Each number is 500 + 25 x the weight over its row's rms, rounded and kept within 0 to 999. Layers, rows and columns count from 0. Numbers have three digits each. The size before them is the row's rms in percent of the matrix's.

# v: layer 7 attention value, 128x256, rms 0.205, rows 115-127, columns 64-127
# o: layer 7 attention output (transposed), 256x256, rms 0.183, rows 115-127,243-255, columns 64-127
# gate: layer 7 MLP gate, 704x256, rms 0.186, rows 0-53, columns 64-127
# up: layer 7 MLP up, 704x256, rms 0.19, rows 0-53, columns 64-127
# down: layer 7 MLP down (transposed), 704x256, rms 0.181, rows 0-52, columns 64-127
v115 099:506519536486494511531479444509484491483502493543499470519465557480476503513518504496476474534488503514518471536537528505527499513521506492482508528515479572501469500485533518523498541501523491
o115 118:490495500513504502502486547514508513508496493491551484504516475505534477480483451487490467498461430495450507483477531509488521528537473496539509557519510545501536482489495442505492514528520524
o243 080:516521506505467489479525487506499507476521484458498495511522504528484481529518503506469536467476523496513500514504472484461508497510519485515530481478508451493481538523533541516491459469516530
v116 099:494485469486466504474468476480527508456486507533500493503521491496483481532469471506491526511488480505465476468500545537481509454491494518500522538532511503452506465508492503499435543522508448
o116 113:475505543541501506483512508532515491497535466551522519515496498489556519523478484505524509519544472522496523518492490474480520554533488489519495508484512518510486449520548530520530518538477515
o244 084:527491503489472520512455506465535445479488487464479525552490532477472489468508496514506522499454505451544540498519512500518515511508517474503515450522481511503524462466540488477507480471504483
v117 098:458485485475528495505500517514443540472483486506511531521478541498500455501514514480516499537432488502488524517488504501544495500499496482492523558481488516548510508488511503500551466478486529
o117 112:511501472494481549503494547490495485517484473531518459492534501493478508504465551517496499513525521480508470505479458513507529454496497529540494519503492522486469492484530503506471536500508487
o245 090:504511496461488456503498475510482497498500492525500546479480508475507513511569465484501455496470475531512506496497533525481465507488461474451532502491486485508500507500475477505531505514518498
v118 100:520512512487473491465540529516474482494492473498456469482469522519482493514485526510532505503498446514526509513507465483543525500501516521524535521475498527461501501463493498472506477508485523
o118 113:503509488503506523574510462496534476474494473499535506516497504515523505480486522463527487521553520478509484514545494493497491469508497478504496525489533547561509487492469478539493487511470494
o246 083:474493516511481479492502503536457516521504501521505506503538481532506498506483514518454508460494511485484516539540535496461505511531491546530517447464522467388538573500518523468482523515519505
v119 100:526507512510466493494484494477517497519504476503511532489518465465523482505465484502473496536529528532497471478487452488531480494480522490481520457516515478498527538501418511514505474469462459
o119 108:479502458520495490512492500511490472501491482522481482469502496488533509528536507470513489485494477480508481498496543526499513448528517545531446446487470487519469503514527465504518479486514524
o247 090:475466535480495526519496467499472476526542487489463512544460530502484500446515490522513501552494514473507509503533481514520495526485461487475495505515504505529503410474483488522486500478458499
v120 100:520492460497502512512492514494465519486511491546549467523500514485521439507493516543533446532482507483511547505507535504484503507506504509497507499511496472533506487491473470450479506510485519
o120 115:508491509510499511538466510522511473526458479472464501537498502509529496530528455506470486519498491506468479504445473520447446494508465496537551493529506487514510457458506513463516548470500493
o248 080:492527473517535505472515522469496480495489487523503496504487514496479487527510504483518498509494497474491535488509523544535527461508525528476499493493482502461443498523491504584470508530490521
v121 099:498489493513491463498514471492480487491439486465496503531532470480489503508498524512471524495508482487501495471488512524489495539522453525498481529456480488539452497530468530503531540484481492
o121 113:450519542474484516530534497518514500490499506512498464493474484512509462479533528500517482509502484525507475476476489458483480449508460484530491462483513491499468465475515499503504549565542536
o249 086:491509441524527499510493536495494530506511511480489508477529512537492509506477510509482533444514501466516518514505494524538508484487505547481525532519461510514504513532495513467485505489467497
v122 102:476522514500516473508501506537520535527532499474503460496504521467483498537526504523436487453493482486546485498457490524493515532508455498499547508457490498490471526461512494487515513529485489
o122 109:510509451533526462480469524472477549510505469511496539515468490510469494497508496516508472520514486483489458480497478478502487497472516531500467509512452490513490453538463513477494469531533498
o250 092:492511499492457520516545510470517496488489559495485453509530539465501504447495529466508549524499467528501532502512509503508498443518523452495477484514500473513490549513512512500499513532521496
v123 098:485516500492522526460518447443492481468468472533514521495517491489490473532488499461452516504460503466460439475481494454483518518531469504452460533519464493489521543525488510498504494542505516
o123 113:493489512514459483477540538533520539548508507507484460494479505477519522488495560496522502471473478482506517493515511536496493476472497545514495505503519492494499450515513508497527472495476414
o251 086:502485509519508512519475486466489506463493473506528513524494504502505491533528482503473505514519509489488481507506515496558509514521475463511486513501447502525529496483496521478481498491559539
v124 097:491493520524468528478468456495522527481465485527505476524520465481465477484549470467497520488491528500505507540527494542500524502489498500505508531569535522516461511516482536503512494509519507
o124 113:487494496487574521449507493518512497506543472499511494514497541487453489493484497512519486528496451501522464494472458513527494516522487469533494500487511525517521500529476535504503496483479483
o252 076:483478521469449522551498540454459499490461532539521510464494475537508504487447467498476494452507514462488512547464537533460492497503488479512503517516457494523532529481505508516459503534503495
v125 098:488485496551489496506521525444485535505478524484527518514453497511456542458489479483504524495485488483505476504534510526514538507503492491508479470533505513507526487520490494491514506490556552
o125 117:503499530462557492477512485492507505517488502529464455508499527533475498488476505504525497483458573510480522478503426517539505481470445493508481492528518474513489516500476514473523503496496488
o253 086:481480497491465476510512463521513513512476496512532525488514487453519524513502457498482495530508493476509455508469537449497491491512516478541521494487528509520539577522549513524518493466508498
v126 101:509481506557471512494508491522474483480503503439506510475492540482503522476493490505478497476475501465473509483491505506487509506454511464550518540488497482507510475521474517541475476524511542
o126 109:542490482482485512515472475505522496484521470523484453462527503467538483524474523488491502529503487503532537505490507492488506492452468511485506508491495533489484488491505457461487488477493513
o254 091:484470492504481512533524534501539461502472547483491504471485499475484528507516506516507470488509510524467509491516510486490494516555554484462523506507539444483504532549515504493504536492500495
v127 100:498533525531484496542532517492491504523523504508491532489507540479566535510503484524491523516454459490526538497483513512477454492520495495492482533508517523500523464463463514482519510516521466
o127 120:536510460439463477499463471506534497515510480501525514563529513510517484492518497469469473488492502523480471488492527505513549505483508528508483464477522495517477448506530476502489471505470504
o255 081:459519533476518501555535492527515490492515510464473485516509510476474525517445518504515527531519502451498528495497498472505515477530499484523489547553476485489515531504515503469499500490514481
gate0 094:494507472470520512474504486501492494490479540510544452516497524485524522507561525537531509509461492516515504510517528518462507483450469531463508519456498514467470525478469510546494515530526525
up0 101:510528482495474504562483511478517507458564512494492516516538487488495492478507473531467574453502558481490543482506488497504472525461467475492490498454498469472532496516541478497480525459461498
down0 102:489483511523503512503479513471541473475512483519532500521512525549519499504491509537484492500466516471553478485508493497505511487506505539454446449515467501480484477502501481543521491509510489
gate1 103:505478520506511483560525522479520507517540466485516529514466506463470554489532536490488491555496517505495498478495459491472533519479456478473504540479437462492484488513509462470482515476465502
up1 101:480507502519509475506516504518516478472494522481478496504479491493522518494456542522480474462483500501537474489505509523492494547493531471510510486524474480465474524543523457521497483501512494
down1 103:488498508434506512507501514546496506525484504502473505474487415523486519517452492502461507480564554487461484541464535495493553501498526476507520520507522511470518487477523509525489504517515502
gate2 100:424485484507461535494515483495519474496477452453480516494488504463533521488494512509520531480470500536484519494533503492520461541466529507506491488515528538540544501500485461492492479523514483
up2 100:534505500516479526527518494535481485525516490525477477510502474485494465493502534491498477516538528496503511470523474480524499492475489502478494479538532515478527484498533489528470496548541517
down2 103:557510490475505482515511473498484485512553517478482473490529502505491506544503511536522514460556493488581497482538522507539522479508465534492526460446513492527490547498502502494504530521466476
gate3 102:494462540512440442467522510462474473505509520471481506500494517487522482477504530521525493491484530540501481503477508477480515501502502460510486463468477484511496470509479503520515500536491530
up3 099:513498519464495510530482476517494467494441520488495511484515578505516517489530471495496527530487498494513508493514474526472505514516478517473531526448447536501545473476495486474500520515508493
down3 101:542523565519502491582490552498507508502506521517522520506475491468514507511518459440501502490496497466482490487497523473495506486520504517489483518480472528490508560462485487441517501458517488
gate4 099:486518498513478475512546533464476512522494524541509494501509513503489505515496517483448474531482478514477443515528557464491521524504570524494488493495461488482495491511497523454490526507457494
up4 098:510504470523537502495533543456457503509446547445467474480535512425521506499494479519502479484479486511497504465478478497502466513481518479500492544497510467520510445465496486515530475490518506
down4 096:498478484469532496527541490502485443503481468512450471517442470500499497476470517541481438508463503475462458510512504494460485550483495511523480513437475518464488489487505526496478511502493461
gate5 103:525455519537437494526544510489515503494522555488462502490527529506460480526507481458517562536509510537504507521515481483508483468513483542488519467499547550521500461459469526523532465538463509
up5 100:486531522520534479489508483511472487525510476491468576463486499508485517490504525487493527488481482538534505501506527511481525479469473478501526431519523482535546515514525479506477469488487515
down5 105:470486517508534487500493504502456509526500473509489504495542471496511524464480496499540498476506480518476490531476488516500480532533503491467468489458530477512538495464543537500492468512483525
gate6 097:490527495502510492502500491481483524492542531469526489475501494473504518511522520505527567520568480536446488488502544513483481494487549511499473461490475555509524514466465492485459509489485540
up6 108:497492517477501527505536485481549474524522501512510503475512480469490501479514476477525498446499494483506501489544474502540483478486470505485471530522488537530480470494491513496531521533491516
down6 105:499532492511493499499516511482517493494499496546479495507534520495505495530490472559525500458522470481493521550478502496482479499492498471493488512496494502502502514493488550492517539528442486
gate7 097:553485486502503522516516506494517515488502500535525475507487482515468507519508515485496505480533530474544511496515469529529517483546509471508465515485474470490502512516472468469525498533449533
up7 101:505510491502495477564506486475519493491491511487514504469520508512473510502518492486494512525518558532474489501489512518501520487484524487510482479506474458563476504501511492483540531505512459
down7 103:502520544474451482519525482483497449530504487519542497484468513519491540524455492522464530526536525489534510506464526515504498470553510545556478478508487500487475456490516465464521514506528457
gate8 094:508505479529510493486501552520453527523507521499513517513526466521465480530496471476471498496525534564480484500536471507494480524493505545487502464441529464543462503530460493454500499536519531
up8 098:507539448587472526537545483492472480529501535504500509525533542493484486502523466506499527511542511515530502505524482509510493453449506482526509506481482519513518523492493503492523517461512564
down8 097:522499431509493483474479496534485480491506543507509541476497521521500538489499553489478519541519545528453540495484495519498505512525496507521454482482506538495529543518516474533474482500499473
gate9 103:518465504526511530518502519455489489541512506527487506477538540498471521509513509532509538524461537509466488481466476493489484489516479515499498494488523502495491511488494524487480459505532478
up9 096:557501483509512511510496573441479502531470525447499510513522487446495443511526533525527484496491492537498482523473456472464478506531489490523473520484538480452533492471498451529523475512544552
down9 096:529493487486461538503527531484482488495495520492477520510492547456518489465468464498508530469501496485506547535481477489528508525503513472488496518490491537521490534479504493523489486519487524
gate10 103:576507516488545534499469491508508488461502490519508485475492488488502497511521562508518577483458524532497517472508500466485506521488486527500528535479497502467532442464521445512512543524489531
up10 102:505512493555475541517492478505523514414477510527468485526497450501514516557530491470493511506481534505479539456485471489491535537459465499452475560524471550530479484499506487501493544510485456
down10 102:494475490486508510449544507552488476507505470510499495516492481517539495518536544504525499486520521509511514528504501519484468472462485511491543487549506527517470548485488511527476514491509500
gate11 103:524481496484526486508495505466515518516563498483533506467507489467499515501495510494518450534560493474517536514427493525508508512429458472475504526492500516485520477513483495468505503494470498
up11 107:507544514510459495472499482467537484493501541504470518514504517511498534475508483519467527487495499493486519489576506498509532495544462474506480483466505519486530562505545475504492500492512500
down11 107:483510502472488496478484472505514468537480459476497486520532441507497541520494511529471503518466535508516539473491488493517446514502511514487463521495479555474472493531516484491491487528518499
gate12 099:489465491505480540478462525494504456475504517464523473534507496484515511470507504463488488475478543467490474510505486492481505479477514529458501518462521491494549472494532491484507487503486508
up12 106:498487513518499488487467510513523538435461577520515548529475508506545507485515513474468491515528519493508512500471463554521531487512529546487493508484564495497495532516511496470506489497462461
down12 100:545466489504497508523531498501502473510504459460521523481535495509429499493499527497465516476497503494526524476508489477487521516513479518522540489476488488505476416533526493475516522500483474
gate13 102:518541494509481489496499480513505464496538531525446558533470485497483488500527502568505497526471512517517504461488468506489473507510521532484522513490497484475487444501500489500530491504504544
up13 102:490514511466533518484502499483463469540550506547487474471517556510501454529532492517502523500470492534515518495458513538562486510472520457533509495531509505520529497519462498524522520513534506
down13 095:479500474491473496480522513485540510517470471490507440494495532488522484471502534534479500452469535463518528526536498518508480556489474490476506500519524486521517469496520526503459474506532482
gate14 103:505494494529477497519489467498507497505469516488497489479468458501523498535518512508533497505538510496544503489490486521513475553532544547485459470526496509557505498444508469524493517541464496
up14 099:513491489549498443490521537552505482491477451472511509496488510486472483484505508471507518483487479481555499438549486494505475457501446494502478439525536517521544468480492511523512510508495530
down14 103:494533470486468461493480514486501476518512475484493500485518546491501505491532511456507502431472510473511473512539446552504498456471504499464510472507459492535498529519494550474497512515535521
gate15 096:507532491552488480517497490523508501511478490478508498546494501481489472489497517494540481478478521472477506479551474555515522536504501519501487488522548523549504489503486509507531529477492485
up15 101:519481500495494475497510441506494523545460517469452516493516503480520507525493492521488505499512493505541453530545511461521503528521451502535477502496474482525524547537528491502479467506456486
down15 103:487507461481524451503433495505542490492477499463522485514554513504508458465454537467467517508520482552516500581451478510519499527574489493488539515482494488491485510517495488480511514490522493
gate16 099:498544529437524492525502487511490489522449486471519493541493495523501492527522500505483469515484464532459505506487480505524532494499487481497504473504524512542497487536538462459515467451521489
up16 099:490464489464528510512485571460491493504552505524521527500513483503499487453457505505483493487494479495470475496475497520483490467470474490473465495530492489530475474514542508539504526544453502
down16 100:522436491540482565489504482469476474479514503500494481481501494505542510548440486513473557490445535453519502482501460495516539519519510471471521484519516468483499493519486492549507482510480467
gate17 096:489439506525503489518500522557534482473498497485514491501489517460482503468491509521495495520490523486500538499503469520526486480478530504488512505518514478499462499540539501491513495542470514
up17 096:482479539484513471496479485497501479476472467504520478461502482527522506447483485496451519498505511507491529484456521449462491492498493509502502533482512491516519488473553501501492480502526505
down17 103:525481531503504498491479513522511512462422439506516529518498484524523516506497480488455501500451495520493531486485506522512507496510542488492484509496514494475499524505477485544509498527517498
gate18 105:511491535497451449469517452519460506518544464486468457531495487491510494509460528513495491489485557538515485496524558524522486486473481485497493489503497476520547464489504550505530472525457528
up18 104:509523516500455472523516520479462505520510493516520469463502501509446544494474522515473483506463508486507502501523488489454535528521554493525504485468482531539434476508483491492554511540494498
down18 100:476477458468513501502460483470475515526538500480491482515535520490531501494486501540475488452524513512476548508484504496502501486465516473516529510532525509478491517484523516525531475464481507
gate19 101:475497514512487499520505533485529524437487491481527492508474484486516462521496536521459551461509524492460528506470561441459534498531528494487533486544487467508525504520507536519447531471475518
up19 101:496547487493508460473450496434508485530483493487515480498491483491438460549473487509529471511532484491503497513541470515518466509530466486517451492524508531519470521477489511471485478509475451
down19 093:466529500565516500481517490529517515476473502480492502487491448474504489466470510489508487500507503511499537512486487505468530522475503464472486440505530479478510545522496502524516519468525523
gate20 105:461512497469526517535528491519481512541544526471508553464485503496496509538539556569553472498509527492505499480519478469484514492498477492470512465471476434479513488482505515488510486534470492
up20 106:519452499518458481500504517487476440470497557493437530504483520511491460500507482521509487521499543519493506544505529509509495456497517488494527504511500510539445470492485511538476535526526434
down20 109:495517550475505500533483461551446503514506498489498487470515463454544448524509521495511485521472501534516456543467539491452511486518497558459481537495521482500493498467540490529494465490484446
gate21 100:508496508510494496462474483531494478493496509501479491498493438496480529493541515486524498499506517514478497525494503495472514525485498524483522485507475474494483502478497524529501501540465532
up21 103:467500471524577487493490521442511533476515497518493527498462469494491542494510505500488476486515495499542515485512479488536522537503476474533503472519468472526505487504466506473502482516499501
down21 100:517517506475547510481528454456503559497499509472447490486494468478478517489456491488505498501459485514495499479546494518525501529515532497471509467500454524527502549493464486479523494555482478
gate22 100:435509485506484555521525483454430506443521550500535507489521464445532510510494527495526528498503504513500453509502479465545521495494534490486498498523474483513519482464496504479486486499476504
up22 098:538511504496502471509590531514515496484488507497491507523439515480488527511479521507481500514466469509513473513486509530542492532473477525505515511504486529533484507495526483518487471508482503
down22 099:481494490563495500506520514484507466501529530481501460519503482501461474505504473475468510482472521534532496553507488509511495531494489494514501489551510524530485477479505499504488484520495527
gate23 099:519508509439534494477518522509503500538485485503492494501535486460485473515514480523568505501499485512487516482493473509423537494502517533501529528535485485511508471507488512507535491532495519
up23 101:494497514487464546515480439504501528488498502481503556484536548502502530496487501508506467534519529496503479501474467487510514490488495520468462538495513510485472542492497526467521519480486482
down23 096:569493507486518483477532451470542481532491487491518486477490486466496500485511471537451476533552485517500503516503537543513545476507507525471499479456526503494487528531506494481523496504550538
gate24 103:472472473489504502528554494535456490514462500494496503494481501493496533483452504505545565484465486482489468524493498510463479509491545513501528458457491494480470521465476498501511478495503490
up24 101:498480480505465502491498495508498498510469506497516473500477499526519534504483508492459514517465487463530515500502540468486495497551534463495489521522515501476533433518506545493500505514509487
down24 100:530511479530462489490495506508527504477474504497522492520476495507515513559498492495468459523528544510494459499537476488498500490531498486508518526470510521455486523512502555487493484509479501
gate25 093:486474488515513492489496450513512514481484537476531496485452534494478494519527473461498495530527506469514483502559466498471524525486483503482533465504544495492486512504501515515477479515546458
up25 094:502525491470521475436509524505490492484457464485515503502488485471469508499489543524527496494493508489487541516498523480555482470524524504492508488457522491494495542493534508542510494472516542
down25 096:503462527515485500526506521502493528450460492503474504513450523492510461546471478518465485524493481513465465528539508447530521522476521519530526495491509494501474530531518489543518508493522501
gate26 101:561489449538523534506478487565502502485457488503514471507547501459528530448530527481498484490521503508530462495518536478497498500468516491473566497482485520487494501504502516504498490508489530
up26 101:485501492492525504521526486512524420500446517484514497480505476485503518479507498529500483497530526479486497519466482524530510481512504474487552502515497512546503483475504478492479470467511455
down26 102:472515490505520517468458495501509522463489480504532505511475495508517515484515530497459508475536497487517494462481529440524481502522541492502530474493485491523490408486489503513518482509498533
gate27 099:484468480495494493553515469435483504506479478482471484532533453490495477508522500499498508447491505515535522498455431487511506511489507509548521487541480455506446486513505470462484500532487476
up27 099:522466469534498513468533523495480519499525492484445489449457489518517515503466500543520487471524524496495514525512513522526508488507497541549478513474504491488487483479482505524516485500505471
down27 101:510494510513501469527496517490473515527493540505467514473491524524487528446465511530479500500493475521508491518524514562508512465492495443512505487498521489488520479485549476512499474505487476
gate28 102:515504498435540484485478500507432507541544510518517528471495493507510540524539486502530461495498453474499486465505570478499510545472477507482525478514484489455545462472494467516488502465496495
up28 097:501490497480508536515478479473487464475530536481484533505497497520474552512481485507497519512490468533517519475465517481504515466520441522468526499518518516516497547536519488518500462487514463
down28 098:488528502515503476521498510490550531489492455508534499495474511460515537449461545518531518493487495516484469497478489482525468506482555525445549519493477468498493476482488504519480519488540502
gate29 098:517472518500480490547553481490532455517511492512477494524539480499540478477529496463493485516513477465517517510504516522511505506509491482502537512526469478531500487510480503489451520512479479
up29 101:467477513489513477484483495493486492542482502511497485486484526512510492531501475480470484520461482538516492525468537497532488438514536490510516444523500481514514548518508472510551484492472539
down29 099:540488518496487497541489517469554519477510460481537502508511511495463565513566485529496518485474511528523509484497481531483490489474510499522561496483441502531524517507512490513494537513482438
gate30 092:515514522454512496486488523475424500504459512477515471509539492450492456505473500522517504527500484491521522495525492493506549496489505473503505488523535507512521506450476508466516493471519540
up30 097:502485495537472493487453505503456501495487549556492512455483504480489539435547496510504485486500485508476505444508502533506494496496473515493470490513531496486510534503487469517484527488476489
down30 095:517531496503495499501527546481462518461495547474490531495505469467527476520548534495532485497503498515523468514506489478500548490493524503483535460533549503498497528486508510512533503471528477
gate31 093:517514511501492476482508495531491482511546503480520512486462491483522528518503478527491464512482570466482500464455505530515518506481527524475492512515505505500503482553487490490507482502444504
up31 093:499491485456477506496512545528460507519491508505480514464525527466490525470526507520515491491463479481509553510552488481463493516498499452504480483478470484498495497492491518529484516526482550
down31 094:478505493489511481499500505536489529491541458498468499475479481494468522510558480502445470483524550474523517537453442555508493521502502520487469490459509497453473542493511504492463537484493491
gate32 091:465473494550522542505495501460514513501508542466481510519495522505504468473511470493515506472520494491502528511507479509494517520522489465490518486539476478511514559529561510424509485455455521
up32 100:486496534489491494490517505529520522484499523508510489514488515524511506506517474535492489493523487527485495506492465517498535516537519529533510576519527527493526523512532481508521525458487492
down32 101:514463510502473482478504501503523493472486506458492521512492474469487509528472473500515516467486546467471511492456471522531504529472475499552464493498556476543481504483545463527532489506480489
gate33 098:460489467459524525541515506512490499522517493538461467556538470485455520484506507511518503478526526514485497501477551504477479531498464534467447482534472508474474509475477483532452500562475534
up33 095:442496509493526518539490501458495487488530514491473508512530481467513535483517534481522540532523526447519495477523517469495548475498492519502499451514476520457537483484513522501487503528495526
down33 100:528519460508502483473457475520545469504463519540539497504502470525513496540468485499485515488524542515483531513555494470506506473498536470521505481527508503501511461447471517521485487465496517
gate34 104:465527523535535524483500493494485509497493513504442485526526478516479523506531520480503537524511549507544511470518542450468528527504530544500529474528472500518476513540521518498508488492491471
up34 098:506493520523518465497485515504518548494473516503515499505504516467514477488532504488506513472495534476521506534517487502533523508464510531532552509537492447540498485466537486517465481481481499
down34 092:533527522486469542525506549493489494485505507523488562508520520489508506494508486518497551519487504505510553485463486480481547496483481462478529494510550474531521465499536490457503475509482519
gate35 104:504477502531490480508502514473489505507485516511512464486484478529501454500514511507496564496527509478510488504523475483509498518503443501466539453501474440451496500481495537503525507492513496
up35 099:492500488487508473487537492493472485502490435501539519502496535541499515508521502496518483491525543489487505512536466504506489514516460527482553518517497517466527518519525532520495478492522481
down35 099:504471545473477505493497499566532509464515485533462512533451530537526534522517520501494487493493490510537520461511472484506533527543525468542518455522506537531485517494506479503484488449493461
gate36 102:481491529513516470487508503501512525524491507485491496474503478503493552524534493504533497511528486498523523517479496521514492478523497519504499534437503503530517485537548543533496510502574496
up36 099:491522506486495485550475512544504517509496491467500535488510461460440493436489512511479503495524488503457485438483549534453465482539474507489432550479476508507493459519507496478479499523525510
down36 102:491535490548491445489512526516449542501452520498534487478512538496448499497494461520492484526481468505489482467508484506493505505521485508503494512471506477512491468547508513466440517509467486
gate37 111:454523529497448496510465489488493500510485545489486526526498469507533457507511500515470533495486505524515508461477432480505478515515533520498524521467482492470504507513465479519513498475451495
up37 114:492569529506533505507506521519452474506486493554529479486462470520503482506455528432484537500475480507537504471485486546493483506500499482463515517476525499473447480527466512518441471501445450
down37 100:519505503493519498515517501468505502552459471523495487523489481517450438558458530531544498499474506459506492497499481518480484496541488535541502514458470543526491457505471497518476483477497490
gate38 098:520504486511529531471484525554515549534552493484517494528458528508478539506524537482513501509522548524461461512483491511482483524543504489474572480514520534518511510553511491517509527507509488
up38 096:534501500520468526545504465509441487520475494481513482513529457437498525523487518517539468555466473530512510477481454481518525493481474536500499527538451464523517485510514463471497507529511542
down38 101:545464514476499509576531475492539483489534531523500493478524474503507494481494492466528525506517468528482482514449492466516478489447535486501508456528499495507469479543531522491525523519486507
gate39 096:494517487531535526497479542513494480502508498518510480473507519490483493511469509444554483494505534487526490541466537516496488467499521485507450499533484468501501474468500503517500460548508486
up39 101:501468470538476506497487477516580537448496510484495510481479543480476502548520432494502469556509489483555484496519512491524526512470508487512487448501416511514446517530506544480496527486517531
down39 098:508505461499516505482472484507548515512466463487485517485535508511497486514546533485462540493542446506527529459485516508506522501450469503485476509520547532529507487470453507490465455514493470
gate40 092:498537491522470495519511483482492529500491475506510520562470479504501484495539509444507554487525530460514529478511500569467487487532488525519494487452513486486511489546524513501512486478484452
up40 090:520527509536520515503474516476460516500521496490533492481477537496469508517520516545485449513480549481470482501528463471503478490468546524514492515541520488506477497492505500507510489525537526
down40 093:474546460516483485472510500513460515484488496502479481497493508534532473506508457475482560484500489478486549504512463565505537472506512497479492491511514507466567466570507529503530488500479538
gate41 101:484540518494532481472481459477548501504505538468534483497526518480568501534538531504526480512509491533497478528483457470482480484515445489492506498524493487494486444562471500504505505464501486
up41 102:476537531498496515492482530529477493507454475457507471500518499500501503507470481518487498485495534508518500526513520490515469485481464519486539494462503487517506568500523531518477493497532493
down41 101:509526489480542487470500474474476503491521539479456517460485461499487537579505546518523535452516471522488524468475506520508506495498447518509471493503516465509507494505502515484485472507461488
gate42 100:536487490496475482509483534456501514451509528456503500496490500488480534511556489517503511503491487494468472463495521506515538486495475459534517457525522490452466480512499497484490487550473501
up42 101:472517511482496482485536535496489532497518469494508503515499512503458451496485474482517491465480476482512516512498487510503535478478523507498509507469469526501475454517501526505504498529519510
down42 101:484480503473531485472518527511526517514510442464502476514480493481466509493498491521502466465484501465482488478508491504488508510494544553492478471463494469550450452520500489478535508503517494
gate43 104:461487516516493511515528467547501506523478553521540526527486501538518540496482514504528486507506466531532502521495510507494506517484497471481511474490526510462543469481472527509475499456489516
up43 103:484503520513503508564479470521478512474461479537503471477540526519514486468491530528496491488529484503507551516528506543532496516493543528484495498531529508428447451559515507532501516490460518
down43 104:519482495489492494520493515522511466498492534499531517476507502549512486472501494491448508502519502535524524516469503528506509498474479516495519501507554467463489508510542467481482557523490517
gate44 115:489476509506510509504509507511490489508489577480530495511508476525489488522501477504507517495486517490466506487456518459536461497504495551519497535470536414560527542543496485543466530519482511
up44 113:513513501505458548472465529493509465539503488509481547491514473510482533519473491458482549519511524481453478482491520492489496490476526499511519517481534438525447486491512499500493490489503485
down44 113:499452539501502523475501481471456515552472479463479510488469546503462504504507457509493534499523504542515505455498527463513464485450504514505492484444521443510488454541533506522496486472504529
gate45 098:542492478511502472467482521521501504506541465510537499506462523431522500471498487486458458453493479491502512464480560451476480467457511530481484491461490529494519474452535505489471486477502513
up45 094:513527480448495525509481467500474495490500495462518534450521511480493468485492475518486511507524532482500517524467480488514551537454439501447505518547527499502504498498504490514525506511475504
down45 094:540493491493472522489508533511533478494471510491487522464511484476560491489504487466456502486484487521476496470491520503475469521472470508450526454494503463499452519518523431500524519481502490
gate46 102:469510502532515487499482522497485504496517518459482499499459524474507515516516472521483504524522556475448469519517492520503508558484496484504508483455483516534470505483487499490489490490501519
up46 100:528478494497498498529482543525465510525455514458465499478502533484522484506505493538495505481459480491502485506495504470502516479515516516473521454515491509517461527487507495470535459474514495
down46 099:460486493483485526486503476525479514493514506516489513489481544477494477520533533502501490497515481500469477493482415556494456524504523499534485509497521487480503547490472503560500481492522508
gate47 107:513499507514503530517517476538510477488539472474508462468514498468529541535486502533477514519498487475470503486488420501480435489472481508456555476483541527517529487483468555517507483482490494
up47 104:496540487487536503528520505488534502516524490472498485477532499530464499472493487507512538495483475496512549472488466510480486534504481507472514503487528460491525502468511498492470475489523497
down47 103:517494467492503510507497476490541474504508502523523484561509505494534500529514502498506499528478483492521497463448482540454505511511486491548518509466480494473493529509484542494527480530540515
gate48 102:469472507481505495504490488546512471515492512494513484502504481497527496491503487455524543464517528508477513461479499475518467520532520489466476556555519509531506508540480489523463528506498517
up48 101:456488539530480492483469532478509498548540496451526506487480496474539529537477487487496493524444470499519463511490468542520527519488460493489445520499533503508485486516507531485517535508455489
down48 103:481514503480472510489480506487519489523420455495496522503503488502512479508471495510514527489485500501481494514495518498530487485524502486538542520493509504530498450507527488508523568514489503
gate49 097:483469469501513507492529545478494504511486488491514519497518468453500500461506519455490507508528521559532447491508504476496458490487476485487496516456499548528503477549499445539492518502475507
up49 103:513493455503537531495517495470498454436518452479495529492502488505519505518487497480546544473517489495500456511501515530479473437502507493468487550500511496472494486501506461455515492514510489
down49 108:499489513519485488489501535540506483489465496519481490468523529492509527507504502472516521494499471507463496470483501525510506484492493526465489524537500489446483530534457523483494494533506484
gate50 097:501469530477499494491528490487463463495464482482495463509499515496499479490492511559489447455525532504503510506462484481523503517516449480489512526485479464493516504525461495513513477487528499
up50 093:470511472470509527507506484501459511476475501516518514474527551477515489509539510539493489518532502499492492506468459466479523471529516495481522508511522520552487513512493508513469473542537461
down50 094:477472477506500519514520492481498534507508494496518467512496449495515483467503462518495497520466554527491490487508526487501491461499497525519451507504539490496499437476559497490475505510515496
gate51 103:521531488499507484575468505502538528538506468494528507496529476524530510526487483476474485535520517469501534459491492486528511520498510477487472475521503525462477484530518486532510499513506527
up51 094:514524517444489459499519511503458472509471536541504502466465517457528524515522518459550481514490519469497530508520501511484529482479509556504553440477484529464501491502466499522482515505505497
down51 099:456485520477516550478528473478507510511487534525470495516475527533477493527499476473502503495507495529492491539565504476465470450496532548489517517487465503481514477512482540513498536504523540
gate52 104:491489518539518498501527481505482506521479524514520453518531492536483513560478510503512521511501519507479520518514490515522468471486510520513530513542495484506566520498506468518489487493540464
up52 103:491506578541500497490484471519495478515480518480452488477500498517522512481468457489500507526483493499482512498490532502529521514484510484538555519506504482527533498488519514506500493520521486
down52 099:486476531500533514467483500506457509496506501482528490512493532520504534524534488513511526521490487487505543513478485490491463466512492482497514494555520484459521507565490514489545500508552473
gate53 103:488488493472502480495476512455517520497507508484529456511483513493502508511536475518515501458498487485500466556508527507502492470482548485488514527517524475523495475543503511516442486495539513
up53 100:502515514473529493518520471551510510477516539523507497526483491511496508514508524507489501509513510526483475473492518515541510550541498517507510522467495489493508542560540481543529541561430523